config.toml
d_mlp = 448
norm = "rmsnorm"
rope_base = 1020.0
init = "normal"
init_std_qkv = 0.0291
init_std_o = 0.00726
init_std_up = 0.0291
lr = 0.0102
warmup_steps = 0
decay_fraction = 0.388
decay_shape = "linear"
final_lr_fraction = 0.0
doc_mask = true
steps = 4284
dataset = "wikipedia_en"
Each number is 128 + 24 x the weight over its row's rms, rounded and kept within 0 to 255. Layers, rows and columns count from 0. The size above them is the row's rms in percent of the matrix's.

# layer 4 MLP gate, 448x160, rms 0.335, rows 251-317, columns 32-63
size [108  98 113  93  99 104  99 107  97  86  91  98 112  85 104 102 126  99  95 108 107 114 106  99  97 116 103  96 114  95  93  80  95  95  73  90  77  85  94  96 112  95  80  92 109  90 102  95 111 100 105 112 105 102 113  97  87 105  98  95  94 100  91  98 101 107  96]
[[ 90 120 117 175 139 151 129 159 162 108 123 182 101 153 107 117 109 111 114 130 122 103 122 166 148 131 133 132 148 172 119 137]
 [151 150 154 129  94 147 131  62 131 110 147 188 118 126 151 111  95 135 112  89 145 155 136 118  94 147  99 147 122 127 119 146]
 [174 170 171 151 140 153 127 127  91 120 150  93 131 160 115 121 185 162 112 132 102 133 106 111 117 123 122 119 136 136 127 128]
 [110 102 147 131 111 110 128 165 132 128 135 144 124 139 127 163 153 155 149 102 106 122 128 146 128 172 162 129 127 123  86  86]
 [ 96 137 101 167 151 153 116  87  99 133 121 152 139 166 137  91 133 122  93 128 131 157 144 109 108 128 140 131 159 146 151  86]
 [120 146 153 103 135 189 107 203 129 159 134 148 136  89 113 118  98 148 124 107 123  95 129  99 161 146 110 111 112 146 137 154]
 [144  90 162 171 115 166 139 145  82 136 145 178 171  90 100 123 132 145  90 150 134 138 159 125 124 151  85 125 132 131 112 109]
 [168  93 132 122 140 167 126 186  72 167 118  86 134 138 123 114 134 119 131 109 151 140 125  91 122 129  87 172 154 145 137 150]
 [111 163 187 103  91 107 119 121  95 136 154 102 147 111 104 166 149 155 163 172 157 125 161  78 110 171 141 130 128 131 155 134]
 [148 136 108 117  93 129  89 118 161 122 149 137 150  82 104 105 125 132 113 113 152 102  98 140  56 127  99 136 126 144 124 163]
 [ 92 143  81 160 167 129 101 128 111  93 168 116 138  93 120 129 137 135  96 127 151 148 145 138 123 192 142 125 134 124 140 126]
 [116 118 153 159 148  98 139 120 190 142 114 115 147 153  90 101 128 135 159 144 101 121 111 141 114 171 180 119 135 140 108 127]
 [156 171 159 119 142 148 104 157 167 147 155  99 149 158 139 116 101 112 105 117 142 131 136 163 106 142 165 100 102 102 113  97]
 [121 149 145 106 146  73 152 143 168 159 126 166  84 116 127  93 147 111 112 142 158 117 133 138 119 152  92 149 125 148 121 156]
 [101 136  81 122 156 153  90 105 134  85 126 141 130 138 112 125 152 113 116 109 109  99 107 103 189 119 149 105 143 151 145 134]
 [131  99 113 149 142 130 144 125 130 121  95 159 208 128 122 118 132 127 130 162 134 124 148 128 122 115 151 143 104 123 115 162]
 [150 126  82 132  96 127 138 121 154  90  88 129 164 154 107 160 109 111 140 107 106 153 124 123 162  86 158 128 157 117 172 111]
 [134 141 107 112 112 111 134 117 139 133 141 163 126 168 145 173 123 134 106 137 105 124 140  71 127 142 109 137 112 116 114 127]
 [138 133 108 112 143 171 117  62 177 146 109  90  99 124 136 144 154 114 106  94 136 116 117 150 135  99  88 169 141 165 105 137]
 [127  97 119 124 143 121  86 126 139  75 105 103  99 100 131 138 141  88 140 119 119 124 127 127 153  85 159 160 142  93  95 126]
 [107 172  98 126 162 144 153 150 135 154 111 184 144 135 177 143 125 126 120 103 163 102 142 146 114 149 115 118 123  97 171 132]
 [141 135 112 142 152 120 158 128 142 129 105 158 147  97 123  93 117 158 132 133 159 130 107 153  96 162 113 101  99 132 100  70]
 [148 151 114 113 115  71 115 113 140 113 127 141 122 101 111 139 135 141 127 116 104 144  90 154 148 156 127 130 126 110 150 125]
 [157 121 111 144 107 134 116 129 148 140 133 157 136 134 160 137 150 147 104 103 128 130 127 168 136  83 131 143 142 145 155 114]
 [165 140 121 138 102 137  96 120 114 117 120 120 153  85 125 125 111 147 115 152 119 133 120 138 126 132 146 159  69 131 102 136]
 [144 157 117 107 159 133 108 128  89 162 195  88 110 165 186 107 135 163 144 169 133 120 131  82  96 173 138 137 133  94  91 102]
 [135 132 124 116 154 100 139  88 121 131  93 131 149 159  81 104 137 135 105 125 174 107 139 166 145 133 138 103  87 125 140 100]
 [112 140 125 123 163 103 101 140 130 102  86  93 120 110 116 112 167 152 179 139 180 149 113 171 136 119 134 118 146 100 109  95]
 [136  86 155 144  81 146 149 113 135  93 149 122 122 104 134 128 158  71 149 114 123 141 137 116 137 156 124 139 133  66 107 129]
 [137 104 115  91 108  89 152 124 123 129  78 132 127 165 111 162 142 112 103  92 135  97 124 102 116 167 162 169  90 120 141  88]
 [101 153 126 157 133 141 126 116  97 166 106 159 137 151 111 169 177 122 150  84 144 105 110 106 153 161 116 127 135 128 125  97]
 [145 144 127 124 121 115 145 102 156  80 129  73 132 122 137 118 148 164 142 116 127 109 180 144 138 142 141 126 136 112 125 104]
 [ 86 125 118 148 130 190 127 115  98  85 128 109 119  96 137 130 125 156 138 130 132 140 154 157 103 125 129 140 137  89 134 132]
 [ 95 160 101 145 119 134 124 119 108 125 180 105 144  96 147 155 165  82 130 132 129 118 147 133  79  85  94 144 136 135  84 165]
 [127 114 127 120 101 115  91  92 103 163 138 119 154 100 152  90 126 122 151 137 125 122  83 111 165 161  96  98 121 101 143 157]
 [ 77 159 145  99 131 123 135 110 139 143 135 135 118 180 163 182 166 163 122 148  98 130 127 162 100 101 133 138 143  92 182  81]
 [127 144 176 106 138 109  76 106 129 114 128 120 127 158 123 154 100 152 107 148  97 142 117 151  86 151 166 129 138 164 144 115]
 [102 123  83 117 104 121 107 132 102 156 110 101  71 130 123 120  84 135 169 121 129 134 126 153 145 136 155 148 149 176 147 132]
 [128 126 138 174 141 136 137 108 130 188 114 153 188 116 110 122 127 117 159  86 102 153 136 129 134 135 100 166 129 125  98 160]
 [115 104 130 158 124 170 138 104 113 142 102 113 122 145 172 107 104 142 103 153 133 126 157  88 150 100 159 163 105 122 104 133]
 [120 121 107 123 158 175 118 134 135 138 136 101 123 109 125 100 138 156 137 140 152 133 131 118 117  83 184 113 120 122 178 148]
 [125 114 115 110 118 159 140 146 100 168 137 156 146 137 134 166 149 118 152 148 152 105 118 183 107 171 111 104  95 136  98 132]
 [118 131 122 128 123 126 152 107 102 117 149 142 101 114 130 133 169 167 123 123 147 127 148 114 100  95 117 102 143 109 151 105]
 [ 72 139 125 134 108 148 139  82 150 101 124 102 128 134 162 156 116 137 106 164  96 123 106 119 143  98 159 126 152 144 137  95]
 [124 136 158 160 127 119 133 140  91  99 118 156 125 131 124 167 116 150 132 135 111 134 115 121 106 139 130 155 142 124 141 150]
 [123 106 102 161 132 135 103 149  68 148 182 110  98  96  83  95 135 172 138 127  95 118  91 125 145  92 146 119 130  98 119  95]
 [160 121 118 136 115 127  47 118  69  82  94 113 134  92 127 109  83 130 153  92 132 105 175  95 136 141 140 159 140 119 111 168]
 [154 120 131 116 148 114  99 116 142  95 145  47 135 117 187 178 125 102 112 133 139 103 134 165 138 103 169 161 172 101 151 121]
 [134  53  77 164 117 114  99 115 138 108 109 151 137 155 156 114 149 176 132 121 126 128 146 127 102 141 142 163 108 138 124 143]
 [121 135 116 117 149 117 125 154 169 137 118 165 150 107 110 142 132  92 128 101 106 185  91 143 146 127 110 127 149 139 129 138]
 [172 121 129 135 109 142 158 130 160 136 137  74 110 150 131 146 122 137 108 140 119 145 183 141 147 146 127 119 117 116 119 140]
 [124 128 143 117 169 120 113 140 123 136 148 106 104 155 148 105 127 162 109 139 160 118 130 166 138 126 160 102 131 112 153 148]
 [122 162 119 117 125 119 115 134 134  76 173 149 114 100 105 144 147 103 100 115 138 149 136 134 139 130 130 151 145 171 159 135]
 [161 138 128 125 147 130 105 132 159 129 116 124 134 187 107 114 114  83 102 137 134 132 108 151 110 158  93 116 115 122  98 126]
 [144 118 103 117 144 109 105 147 143 105 135 177  99 126 112 110 157 124 120 114 147  96 167 136  79 133 116 123 127 168 179 167]
 [112 153 163 137  77 130 129 153 161 160  98 129 145 126 159 122  76  95 129 126 137 128 116  95 130 173 114 163 156 145 106  93]
 [194 120 150 143 110 169 105 141 128 130 142 134  80 138 157 144 153 125 175 144 103  65 148 143 150 126  72 141 124 102 116 113]
 [141 130 131  71 130  99  79  89 107 103 134 108 151 116 142 161 164 146 105 123 164  91 101 181 114 127  99 117 147 128 156 135]
 [112 163  89 107 114 127 127 143 138 115 110 103  98 115 163  97 111 127 128  99 110  75 110 117  88  98 151 146 188 113 131 168]
 [112  80 114 160  83 105 118 100 119 146 146 100  97 108 164 118 156 141 154  92 117 102 118 147 197 132  93 159 174 109 161 100]
 [162 151 169 135  97 114 126 107 151 121 130 157 117 170 141 127 127 101 150 137 174 105 141 112 135 162 116 163 109 122 171 128]
 [154 144 144 122 102 109  82 118 152 118 136  96  98 139 165 154 145 148 132 121 140 162 114 143 164 130 150 168 149 109  97 112]
 [130 112 169 168 122 147 151 116 107 109 166 117 119 140 111 112 162 117 151 166 124 119 130 168 111 120 158  92 112 136 195 171]
 [ 67 119 167 130 115 157 126 122 139  89 124 111  97 130 133 124 176 156 112 115 103 113 104 147 105 134 111 116 112 122 116 116]
 [116 123 144 109  85 149 127 173 126 102 148 102 143 106 129 106  78 149 129 140 124  94 157 124 139  98 142 135 113 111 110 132]
 [164 114 137 155 106 165 152 161  81 155 139 164  70 117 114 161 151 136 116  83 144 109 106 126 150 137 145 155 126 137  91 130]
 [119 181 123 134 124 122 145  74 146 142 141 127 145 150 118 148 142 124 166 140 132 122 132 126 138 121 135 174 118 150 131 117]]
# layer 4 MLP up, 448x160, rms 0.322, rows 251-317, columns 32-63
size [113 102 105  94  89 101  97  97 116  85  81 102 111  94 105 102 129  97  93 109  93 104 109  84  97 118  89 106 113  97  99  87  84 101  86  95  82  91  96  96  88  93  86 105 106  91  98  88 122 100  75 111  97 109 119  99  87 106 106  97  93  97  92  97 100 100  97]
[[139 122 110 179  99 113 102 107 125 104 169  90 133 141 107 147 127 151 140 196 107 144 129 149  95 134 162  99 148 109 142 166]
 [163 152 135  81 173 151 104 147 101 138 143 106 123 121 126 140  97 141 104 108 139 143  89 132  92  48 107 135 104  80 141 148]
 [125 115 203 153 138 155 128 146 142 138 129 133 140 155 127 170 167 178 135 141  89 152  99 141 136 134 130 104 122 109 113  94]
 [111 153 175 122 155 148 140  99 121 141 125 146 117  92 131 131 138  92  99 143 134 155 106 148 104 109 147 146 109 116 132 107]
 [123 127 134 145 168 110 114 129 133 133 142 108 177 148 150 113 149  89 126  99 174 115 137 135 124  81 132 174 128 147 124 121]
 [159 104 105 163 156 137 139  97 129 137 123  91 114 129 155 114  77 140 133 125 124 140 132 148 120 118 145 165 165 138 106 126]
 [122 124 143 150 107 124  93 150  88 158 154 156 148 114 129 158 113 125 148 136  93 118 115  94 105 124  89 151 137 132 145 126]
 [157 120 136  90 139 154 154 150 154 113 161 101 111 104 141 127  83 137 104 115 104 174  97 118 106 122 111  99 111  89 108 144]
 [149 132 107 104 123 129 113  89  95  98 163 171 135  94 111  80 169 124 148 165 132 168 188 102 142 146 150 125  83 148 164 126]
 [132 109 155 124 124  99 142 112 103 120 126 131 107 130 162 103 119  89 130 155 143 125 103 129  96 106 109 141 100 150 106 200]
 [149 149  98 135 158 123 116 127 120 125 127 122 144  98 108 166 129 136 123 117 121 136 144 153 125 129 128 135 130 144 110 116]
 [109 146 154  94 154  89 127 147 101 142 105 134 134 154 162 111 139 129 162 124 125 143 106 155 129 145 133 137 109  95 106  84]
 [134 123 132 128 128 152 133 131 121 101 105 139 112 106 138  87 131 112 180 118 106 150 136 119  98 145 152 132 124 168 109 128]
 [143 150 146 147 125 124 162 132 114 137 150 138 107 103 128  72 130  92 120 137 161 115 176 146 127 184 102 139 128 141 140 112]
 [104 158 152 132 139 148 113 134  85 116 155 130 115 165 116 132 166 116 125 107  90 121  84 134 157 161 155 149 124 115 130 124]
 [130 101  85 164 114 133 139  97 140 148 105 121 202  77 203 130 145 131 147 161 119 128 171 119 195 145 182 138 110 150 130 157]
 [161 149 152 159 127 180 104 131 104 161 113 129 127 156 101 152 121 117 100 116 113 108 129 148 143 138 137 134 100 169 121 107]
 [115 145 112 115 154 119 112 160 119 150 175 135 135 122 209 145 120 153 145 120 119 103 148 167 111 146 117  97 125 150 128 128]
 [102  62 132 137 167  72 133 131 142 160 132 139 136 127 126 185 162 149 117 126 142 103 147 130 100 137 111 147  91 132 112  83]
 [ 87 118 143 130 133 122 134  86 112 111 111 102  89 104  83  90 147 109 150 109 140 131 103 136 150 101  89 121 155  95 100  95]
 [146 147 104 153 168  92 174 156 122 121 127 169 129 134 137 115 102 151 131 120 111 167 114 133  95 116 118 148 155  87 179 135]
 [101 149 151 118 183 151 124 153 139 139  89 172 128  92 106 155 157 125 132 142 121 156 115 161 161 116 128 111 100 105  99 147]
 [166 162 167 142 140 107 128 113 145 123 109 119 139 105 133 176 119 174 142 150 132 112  87 100 122 124 140 154 130 147 133 121]
 [137  97 128 146 146 139 166 116 141  99 104 139 100  82 116 140  98 144 127 125 127 143 123 119 129 155 114 177 130  85 153 113]
 [ 95 118 132 136  94 126 117 136 174 103 139 127  90 149 142 141 137 157 135 123 178 144 132 105 129 125 118 123 116 130 143 120]
 [135 155 119 106 123 107  94 143 133  96 128  74 116 146 166 115 192 152 103 106 119 155 128 141 103 167 173 132 137 144 152 130]
 [108 107 123 171 157 110  95 125 120 112 156  92 161 121  93 139 148 139  99  97 128 131  93 170 122 116 134 145 140 149 126 141]
 [119  49 113 136 135 120 142 133 130 160 156 139 140 146 102 107  92 106 121 164  76 121 151 135 130 151 109 139 152 126 133 131]
 [122 139 134 118 136 149 167 125 128 133  95 163 106 123 116 124  85 166 116 147 127  88  96 139 124 114 180 185 150 125 139 132]
 [114 140 136  71  99 149 176  83 120 161 115 147 133 126 159 145 139 110  99 146 147  64 150 113 128 118 100 138  98 104 133 111]
 [140 142 147 101  80 153 145 147 108  95 179 102 116  96 176 160  93 127 107 119 147 156 157 143 102  83 123 109  91 124 133 144]
 [106 150 143 121 124  85 166 116 146  78  60 128 109 120 122 101 155 125 129  99 135  92 153 150 168 117 145 123 162 116 124 135]
 [164 128 136 153 142 145 128 141 149 130 128 120  85 144  91 136 117 137 115 102 135 176  93 102 153 132 122  97 148 187 107 103]
 [131 192  81 119 134 156 117 159 104 122 176 138 135 164 152 117 118  81 147 129 128  99 148 137  99 139 108  94 108 142 116 163]
 [122 142 107 142 134 144 122 167 113 139 119 160 116 104  95  77 169 116 118 139  87 147  79 129 158 127  89 113 138 101 211 151]
 [137 121  62 121 136 114 140 134 113 104 135 131 112 101 114 148 116  94 146 147 120  97 156 109 139 112 120 135  87 122 164  98]
 [174 112 157 137  92 140  96 156  88 110  73 130 132 160 142 141 115 139 101 148 116 153 140 165 109 123 176 127 101 123 149 103]
 [128  91 123  95 109 110 110 131  85 166 126 124 153 126 167 116  94 112 121  93 100  84 121 130 113 142 152 131 101 162 114 142]
 [ 97 116 116 128 118 113 133 138 127 128 123 104  87 113  91 149 116 100 162 154 132 101  96 138 134 140 122 147 145 126 163  92]
 [ 94 145 106 142  61 130 117 117 136 145  99 112 110 112 127  90 175 101 134 109 102 136 109 134 118 124 156 131 150 156 128 150]
 [139 124 104 142 125  98 107 110 117 108 149 171 127 127 167 147 143 113 170 127 174 140 154 110 151 120 146 126 119 139 175 134]
 [150 108 108 156 101 101 126 111 108 148 149 119 153 152 151 117 129 159 113 150 111 128 136 144 140 132 113 121 118 140 129 157]
 [159 149 128 156 173 143 142 147 155 117 134 110 130 148 139 123  79 107 122  76 116  72 130 138 141 181 152 120 121 146 134 165]
 [172  96 108 106 119 144 150 119 112 136 101 130 154 158 132 137 134 134 107  96 115 122 121 185 124 103 154  83 177  97 119  87]
 [131 150 138  78 139 164 106 145 127 159 122 120 115 125 118 121 124  83 128 168 199 157 108 101 139 112 120 111  75 113 134 129]
 [ 96  98 122 131 128 152  88 116  86 147 178 123 104 115 104  97 132 159 136 127 109 135  90 133 118 112 197 115 141 123  98 115]
 [135 142 131 149 129 117 135 120 134 124 136 146 189 175 148 116 130 126 146 129 178 184 152 114 132 125  80 124 131 165 148 107]
 [121 152 124 131 139 145 134 144 167 181 161 166 144 147 120 142 122 151 119 138 149 120 142  65 147 161 126 100 105 136 132 102]
 [147 111 119  95 123 121 127 134 115 153 115 121 115  82 114 115 105 122 149 161 119  96  97 132 116 139 135 133 119 112 113 109]
 [156 106 176 133 110 157 126 138 109 115 120 129 102 164 142 161 118 103 121  79  77 130 132 105 109 132  98 156 136 180 120 124]
 [141 127  91 125 112 142 112 120 103 135 172 153 153  96 123 113 110  90  95 119 122  77 100  91 110 141 119 125 115 134 137 115]
 [134 113 111 170 113 125  97 135 142 120 157 155 114 181 152 133 110  84 101 124 126 106 122 134 115 128 112  99  87 166 127 120]
 [145 146 113 115 145 130 122 145 116 132  88 140 153 122 144  91 161 144 122 128 128  96 115 153 157 156 173 182 127 135 141 149]
 [115 159 126 136 160 129 137 119 111  90 101 157 133 116 145 152 107  91 124 156  99 139 111 175 185 113 174 132 135 143 148 155]
 [144 111  86 113 139 130 115 146 108 132 112  96 131 107  67 140 114 122  90  90 170 152 156  93 124  79 152 155 134 128 106 137]
 [ 98  88 116 129  97 143 134 101 133 117 115 105 128 156 119 145 121 118 136 123  93 159 156 166 110 109 170 150 139 122 112 144]
 [136 164 130 140 118 156  99 141 163 122 136 123 141 169 124 138 117  63 147 150 101  85 137 195 135 141  94 142 182 133 147 120]
 [143 135 100 109 155 120 165 140 100 182 118 122 128 140 155 104  87 157 129 147 119  99 132 133 150 124 145 101 156 119  95 117]
 [161 187  73 117 141 107  84 151 133 154 138 109 187 133 128 135 126 178 127 124 123 115 148 173 102 156 113 122 108 147 158 138]
 [104 120 139 140 158 160 105  72 142 138 111 103  90 153 152 125 179 151 119 125 120 123 115 118 138 139 141 144 170 128 122 111]
 [143 132 166 117 144 153 115 154 167 108 117 171 135 124 117 120 101 111 121 158 122 126 137 142 100 134 127 158 120 100 130 180]
 [146 139 109 148 139 121  96 120 100 189 140 131  53 135 111 129 138 138 128 111 157 104 129 150 127  97 114 110  92 131 152 118]
 [116 141 158 173  98 131 118 140 124 114 167 148 158 135 118 147 127 117 143 164 153 126 139 147 119 119 120 107 135 108 163 153]
 [194 107  71  87 123  85 100 149 142 150 123 133 170  94  98 121 133 137 126 111  92 141 110  72 120  99 142 155 119 117 113 156]
 [150 113 125  78  90 129  93 116 134  96  89  95 121  90 154 185 111 111 173 130 160 139  94  75 137 116 166 152 148 164 138 114]
 [153 169 154 156 103 104 110 118 149 131 130 173 144 136 147 140 130 169 138 122 161 107 133 145 133 107  58 100 131 101 126 125]
 [107 157 138 147 126 117  97 112 118 136 152  78  95 125 143  87 130 103 121  86 154 132 136 114 142 133 119 109 154 103 140 133]]
# layer 4 MLP down (transposed), 448x160, rms 0.557, rows 251-316, columns 32-63
size [114  99 115  88  95  97 103 106 112  92  89 102 116  86 105 102 115  94 101 107 103 108 119  95 105 104  94  92 104  91 103  93  87  96  82 101  80  88  96  93  99  88  92  95 107  88 102  90 100 102  91 106 100 110 112 101  81  95 104  95  96 100  97 108 101  96]
[[173 115 161 147 116 131 113  99 109 113 137 127 139 136 146 103  95 157 135 133 150 147 148 144 143 121 159 166 127 123 122 118]
 [117 131 112 149  93 144 170 146  98  84 120 116  95 108 144  92 119 112 124 116 129 145 128 136 114 113 108 160 106 130 117  94]
 [116 122  68 159  49 160 142 128 117 110 120 106 123 152 137 118 123 112 116 158 116 127 127 140 163 138 144 141 136 107 133 137]
 [135 122 133 154 156 108 179  80 122 147 104 120 146 133 136 150 160 104 148 173 136  95 132 128 135 113 127 147 104 110 137  85]
 [126 110 121 119 186  90 148 126 161 139  99 111 147 154 139 108 123 119 155 125 102 111 131 130 138 129 152 151 168 134 138  75]
 [110 155 156 147 132 126 122 123 174  81 172 140  99  95 141 145 157 144 146 107 138  97 108  99 137 124 136 149 146 162 143 120]
 [163 126 103 179 123 125 125 130 114 136 112 141 108 141 144 113 152 124 148 132 128 154 146 121 114 181 118  89 132 120 138 120]
 [127 122 118 123 122 114 113 163 126  99 125 110 144  83 146 138 125 139  94 128 149  88 158 147 170 113 137 162 139 127 125 131]
 [ 69 100  97 160 189 147 129  84 119 112 120 120 156  77 112  88 148 139 133 122 139  95 161 175 100 131 121 108 144 147 120 143]
 [107 138 164 155 140 117  92 111 106 112 144 125 110 123 107  73 123 118 128  93 148 145 139 129 104 122 150 140 134 132 148 100]
 [131 142 110  96 150 120 127 124 127 116 142 155 157 160 143 137 105 147 134 113 108 140 111 140 146 100 189 163 116 123 144  70]
 [164  95 136 116 120 116 122 148 153 110  87 118 111 134  89 153 132 129 152  97 141 132 133 143 113 157 124 122 144 135  79 102]
 [162 127 116 159 142 118 148 143 147 126 105  71 163 190  73 138 100 109 152  69 101 108 158 140 109 142 126 120 139 106 110 107]
 [122  97 142 112 106 132 100 158 156 139 109 136 130 184 116 115 128  89 145 129 123 125 149  93 120 152 117 124 150 182 136 101]
 [133 138  97 144 176 127  66 102 144 114 127  63 138 159  84 128 125 114 127  87 140 128 136 129 131 151  95 117 177 138 137  95]
 [117 113 111 131  97 105 136 113 134 113 153 115 147 128 136 106 139 111 125 125 142 138  93  63  85 133 177  92 149 145 125 140]
 [124 100 124 128 164 166 125 100 152 114 119 141 119 142 127 138  81 132  73 135 120 102 102  92 136 143 127 134 120  94 119 146]
 [140 138 147  82 103 104 119 147 135 143 130 138  87 123  84 136 138 134 130 118 115 120 150 123  80 148 137 101 118 138 138 123]
 [122 149 125 121 116 161  95 105 156 110 153 141 114 159 152 108 108 123 107 137 148 146 128 135  92 201 123 111 125 137  99 111]
 [108 105  77 137 112 119 104 100 139 106 170 143 173 125 132 102 141 120 152 111 135 104 146 140 138  96 134 121 141 149  76 132]
 [116  94 124 180 129 188 106 107 163 123 132 120 170 142 148 110 132 121 142 134 185 141 139 124 133 115 112 107 143  96 134 101]
 [130 153 130 136 126 121 151 169  96 115 131 121 124 110 120 135 109  74 138 205 165 162 134  93 113 136 102 125 158 145 133 123]
 [104 147 143 102 131  93  87 132 149 133 118 192 119 142 166 152 146 140 140  98 124 120 119 119 140 117 102 101 152 122 134 131]
 [134 135 113 126 135  98 137 131  92 157 115  95 135 137 168 123 168 107 118 117 100 107 103 178 131 161  98 113 109 121 129 130]
 [133 120 177 112 156 125  99 137 158 108 151 119 161 114 120 149 155 191  79 133 129 104 106 160 151 178 120 134 140 107 135 122]
 [ 70  85 109 134 110 152 137  82 132 127  94 158 134 131  76 150  52 102 116 115 106 111  85 118 146 127  94 121 157 112 123 134]
 [138 138 133 115 106  98 160 106 128 132 109 155 127 118  81 112 156 133 151 135 153 129 131 135 144 143 119  59 149 118 133 136]
 [134  89 115 121 117 105 107 181 102 132 130 152 124 131 136 120 130 156 132  63 145  84 133 148 128 150 112 150 130 112 163 136]
 [100 119 113 101 185 130  87 148 127 105 126  88 110 157 144 108  98 146 153  88 136 149 121 138 132  77 149 156 162 122 135 106]
 [158 150 141 114 128 154 144  93 135 160 117 127 142 113 101 141 149 130 158 155 141  96 101 101 102 117 109 128 160 130 122  63]
 [118 137 120 136 107 153 129 117 126 119 134 137 187 172 118 125 149  90  77 145 172 106 113 136 140 143 121  51 142 176 109 109]
 [113 105 141 133 139 123 145 143  66 117  99 100 140 136 150 125 114 179 134 148 113 147 124 155 136 114 172 126 106 138 120 106]
 [167 147 113 137 144  97 130 110 129 121 145  97  87 104 126 111 150 147 131 162 107  95 115 150 123  92 118 160 126 158 139 130]
 [142 147 135 160 137 148  86 123 123 140 136 134  99 140 146 131 148 127 120 124 142 135  85  96  99 138 172 119 136  79 141 129]
 [ 68  93 126  78 145 129 159 136 110 106 146 145 136  73 101 117 142 102 167 100 119 114 105 115 125 185 148 107 157 136 142 159]
 [157 148 103 130 148 132 161 142 129 143  92 143 118 127 124 129 148 159 124 127  87 146 112 122 135 135 109 134 107 150 150 110]
 [125 115 111 145 115 167 138  83 109  99 120 115 146 155 144 116 113 145 136 115 175 150 132 153 111 110 167 125 142 111 129 169]
 [119 129 156 141 106 114 138 166  91 145 128 103 164 159 162 140 132 142  88 150 135 113 130 105 136  75 153 112 112 114 133  58]
 [110 130  99  97 125 141 168 126 111 161 131  95 130 132 132  99 151 153 121 153 113 180 192 145 137  98 199 116 109 100 157 109]
 [126 125  99 121 118 139  97 120 125 158 129 151 169  71 121 110 127  79  73 105 125 123 118 136 129 136  56 134 142  63  99 165]
 [110 116 136 114 101 161 102 134 129 146  84 129 119 128 115 121 106 153 129 130 150 110 131 107 111  35 150 106 151 138 148 123]
 [134 155 145 130 113  86 102 100 142  85 137 121 107  87 123 127  97 113 118 102 163 157 113 117 121 116 101 108 124 131 136 159]
 [129 130 114 170 119 143 156 158 164 143 116 121 149 158 133 108 123 136 104 149 136 104 124  97 116 150 138 140 109 122 123 141]
 [117 148 109  80 120 150 106 118  56 145  88  91 117 117 107 139 151 138 135 135 133 158 154 159 109 142 135 105  81 112 149 132]
 [131 149  92 116 153 142 123 110 108 144 124 101 116 157 111 166 119 127  93 139 131 104 152 120 108 119 161 160 162 116 105 127]
 [ 90 134 116 124 140 165 114 120 118 149 125 164 125 190 130  65 121 104 147  99 132  97 100 116 136 105 189 128 160 153 137 119]
 [100 149 145 126 119 107 158 100  80 100 158 143 105 161 101 134 149 125 168 126 143 109 126 134  96 148  97 116 133 155 120 101]
 [116 133 120 119  81 104 128 165 125  94 123 138 113 100 123 129  83 146 152 156  91  99 131 135 161 168  93 102 146 147 119 146]
 [133 117 136 109  89 108 132 134 149 108 139 114 127 148 112 127  78 121 151 136 105 183 140 131 117 106 157 106 103 145 137 112]
 [ 82 140  97 150 108 134 164 137 116 110 157 118 146  96 126 122 117 183 129 139 154 157 114 168 104 170 142 127 102 126  92 132]
 [185 114 115 125 147 158  96 148 135 123 121 110 156  76 164 142 144 148  91 109 142 156 140 184 136 170 151 130 117 123 142 120]
 [147 104 128 110  87 173 108 152 146 155 169 143 145 155 115 129 121  89 138 155  93 120 178  80 153 116 129  98 128 155 135 172]
 [137 132 105 121 139  94 126  77 136 101 125 124  91  88 141  95 165 123 134 173  99 141 109 117  78 141 115 116 108 158  96 165]
 [108 108 147 160 139 133 103 155 138 140 102 124 153 104  88 118 164 113 145 150 117  82 163 111 145 148 135 159 156 155 124 125]
 [140 123 124 112 118 140 147 160  95 126 120 146 159 138 129  91 127 119 126 109 114 101 156 147 128 129 133 140 117 149 112 125]
 [127 156 107 119 133 124 154 103 110 144 101 128 110 172  81 137 127  99 158  97 133 112 134 148 180 197 128 103 108 122 148 140]
 [126 129 149 118 162 152 132 109 176 112 138 131 134 124 138  88 115 127 113  99 138 120  78 132 140 146 111 104 129 108 121 127]
 [ 82 102 114 180 125 188 132 139 100 137  95  97 169 119 142 168 115 132 121 123 147 129 160 112 133 157 148 136 142 174  90 147]
 [127 140 112 156 155 123 116 119  84 149 132 101 156 142 101 120 135 144 105 163 133 131 110 123 110  97 103 142 140 100 140 103]
 [112 106 132 122 158  71 136 157 193  97 149 139 141 161 122 109 152 132 127 131 140 108 107 135 124 123 107 107 152 150 165 146]
 [135 120 137 151 114 106 149 111 101 124 104 159 102 156 122 148  85 123 132 115 144 138 121 121 137 109  73 139 144 140 151 132]
 [159 132 128 109 132 140 133 142 118 143 113 100 111 141 181 155 148  95  92 110 106 144 129 101 124 145 143 119 181 125 142  89]
 [103  94  96 101 149 146  98 125 152 125 168 108 101 144 152 104 176 103 121 148 139 159 120 129 116 155  90  68 145 169 105 102]
 [181 121  89 148 151 127 134 148  93 118 145 119 121 116 122 140 145 134 159 182 135 146 134 125 114 141 144 118 158  98 148 140]
 [139 147 157 131 149 155 149 111 133  93 112 157 132 103 108 136 116 133 158 156 105 105 105 139  99 104 146 112 107 166  90  83]
 [145 148 150 100  97 132 116 128 190 169 163 131 163 188 115 188 159 157 172 123 146 156  79 127 147 101  87 109 127 115 106 121]]